Each number is 50 + 10 x the weight over its row's rms, rounded and kept within 0 to 99. Layers, rows and columns count from 0. The size before them is the row's rms in percent of the matrix's.

# layer 6 MLP up, 384x96, rms 0.078, rows 21-28, columns 0-95
099:47 47 59 57 63 34 77 36 57 55 40 60 53 40 45 54 54 48 57 50 64 50 55 59 55 28 35 38 53 59 39 50 44 36 46 64 60 63 44 33 40 49 44 42 47 53 30 46 50 43 55 51 60 45 36 58 47 46 59 40 69 49 50 41 57 39 39 51 51 72 48 58 55 41 38 54 59 48 36 64 73 47 52 55 51 47 63 54 63 34 51 58 50 30 49 66
099:59 60 47 57 35 40 50 32 57 44 47 74 67 34 22 51 58 36 43 38 55 63 44 69 41 48 40 46 48 39 58 44 49 51 36 64 40 69 50 37 50 47 39 63 57 68 60 58 44 48 48 54 63 47 54 57 65 52 55 40 39 55 64 59 50 50 56 45 40 49 52 47 65 46 62 42 36 42 43 51 49 40 49 49 60 42 53 49 76 45 52 52 43 36 41 57
101:46 61 40 53 54 60 41 58 43 55 48 62 55 33 49 67 46 38 40 54 52 35 51 45 42 53 49 41 40 44 49 64 58 59 69 37 35 60 57 74 47 61 41 53 57 40 73 37 41 58 54 59 77 34 70 54 45 57 49 42 52 39 56 48 47 48 51 37 40 60 60 56 52 47 36 32 54 70 46 54 49 34 49 53 53 46 45 40 37 49 61 54 46 33 55 49
101:44 47 61 47 71 47 53 42 45 33 57 37 41 49 57 59 65 51 41 57 48 41 57 33 48 33 45 40 38 37 64 58 37 32 41 44 45 50 63 56 64 68 54 59 71 34 70 41 70 50 44 42 35 45 61 54 42 50 40 48 59 56 66 47 59 41 58 55 39 56 56 51 40 45 51 51 55 60 36 38 53 48 57 45 57 47 37 52 61 45 53 74 51 43 36 50
102:46 65 54 33 58 51 39 46 35 64 47 50 51 35 41 39 59 50 56 50 52 65 65 43 47 33 61 58 61 60 53 64 43 51 35 51 60 34 45 50 78 64 53 42 33 57 41 55 56 40 37 53 40 68 49 42 41 45 56 49 56 55 73 57 52 44 43 54 48 50 55 39 45 47 67 51 34 53 41 48 55 26 59 46 44 34 63 54 53 46 44 52 70 34 47 51
099:64 36 46 56 31 56 51 47 60 48 43 48 60 55 46 69 47 38 36 50 44 71 48 48 50 55 42 58 33 52 49 60 43 48 44 42 61 52 54 52 48 57 45 55 69 46 52 55 31 48 42 66 42 42 49 44 62 55 66 57 62 30 43 35 30 52 66 72 33 51 48 45 40 40 62 69 47 47 45 51 69 52 37 48 61 46 35 59 60 43 42 60 50 37 61 51
099:41 54 50 64 38 62 60 54 53 49 54 60 61 43 57 36 42 46 58 62 42 46 73 63 60 52 39 45 40 60 53 39 42 67 58 43 51 47 50 35 66 55 36 44 49 59 31 65 53 39 50 57 68 55 51 60 42 50 31 49 43 35 56 47 44 60 52 55 30 50 46 34 50 58 69 33 42 68 46 49 51 35 55 59 62 45 64 41 64 45 38 55 49 32 47 42
098:48 55 52 73 39 64 50 38 43 54 67 56 50 47 55 40 39 41 55 52 40 39 43 66 56 56 44 46 53 60 56 48 39 50 34 43 61 50 72 50 64 68 40 65 58 49 43 69 43 42 50 53 58 49 57 46 43 64 48 47 49 31 64 57 67 39 46 40 55 30 30 44 45 61 39 47 60 59 50 38 44 49 63 42 45 49 44 34 46 56 44 59 49 25 64 54
# layer 6 MLP down (transposed), 384x96, rms 0.0773, rows 21-27, columns 0-95
095:62 43 54 46 46 44 31 42 50 40 45 52 58 39 52 50 37 53 60 42 69 50 59 49 47 44 54 51 56 48 48 60 38 47 46 52 49 44 67 54 55 36 14 52 63 49 54 86 46 52 38 47 59 52 52 44 39 47 60 56 47 51 50 37 31 55 71 60 51 59 47 44 73 53 48 52 45 59 55 56 55 56 43 48 64 55 46 31 61 52 54 37 45 29 46 48
108:52 56 60 31 66 40 50 54 47 41 63 29 40 61 58 41 33 50 64 57 49 55 58 35 36 32 52 60 55 64 50 48 55 55 65 43 59 49 57 55 48 53 52 61 38 43 36 33 54 52 42 38 34 57 54 54 59 46 46 37 39 58 50 36 35 55 60 55 44 52 48 75 53 50 48 59 75 67 56 44 32 53 58 57 35 45 53 58 65 49 55 43 57 53 58 37
108:43 47 60 53 45 51 55 57 35 62 54 58 72 58 48 44 60 41 64 55 67 57 45 58 20 69 49 53 48 54 46 54 40 57 47 41 54 42 45 55 31 48 53 47 60 41 46 47 45 66 45 35 33 31 55 46 40 60 45 57 47 58 57 64 37 47 47 65 41 34 51 52 53 41 57 39 60 63 54 61 48 20 56 43 44 55 53 53 56 55 57 48 66 41 44 31
100:49 41 39 59 33 57 51 56 44 53 21 47 50 55 38 48 30 55 55 63 53 60 56 47 62 56 49 61 49 59 43 54 49 73 47 56 55 48 42 60 43 36 49 34 36 70 45 56 50 56 44 59 59 54 54 62 58 33 54 45 46 45 36 54 56 50 59 62 59 59 45 35 35 56 52 58 42 52 58 42 59 37 58 56 26 62 48 51 43 59 60 31 26 51 58 63
098:60 55 41 61 32 62 44 48 62 42 47 41 42 62 43 66 39 49 53 59 60 24 40 46 46 53 49 62 40 52 41 40 45 58 49 43 46 39 54 44 45 54 61 63 63 53 49 42 36 24 59 63 68 32 45 63 60 51 64 69 64 58 39 43 75 49 41 60 53 41 50 41 49 26 47 56 43 45 46 64 49 54 61 54 46 49 60 38 54 48 53 41 46 52 50 55
095:74 57 61 48 35 58 58 65 24 47 60 41 51 45 44 32 50 64 51 45 39 45 35 58 51 39 56 41 52 46 53 43 53 61 57 54 41 48 59 44 56 38 52 47 65 40 29 52 61 53 51 57 63 69 55 50 39 64 43 39 54 66 40 71 40 39 35 69 50 43 58 50 57 54 36 49 32 49 55 48 48 44 41 48 46 42 64 45 33 47 54 47 66 57 55 43
094:54 46 31 14 41 42 45 46 45 52 55 58 64 64 45 40 57 55 44 44 47 42 35 30 59 37 46 25 53 72 64 64 48 46 57 63 42 56 61 53 42 52 43 55 53 54 48 50 54 57 59 48 43 57 67 52 43 54 54 60 59 59 57 49 66 49 33 49 51 54 60 50 55 40 63 42 38 52 48 39 58 73 47 56 37 54 40 59 48 44 60 47 46 63 46 39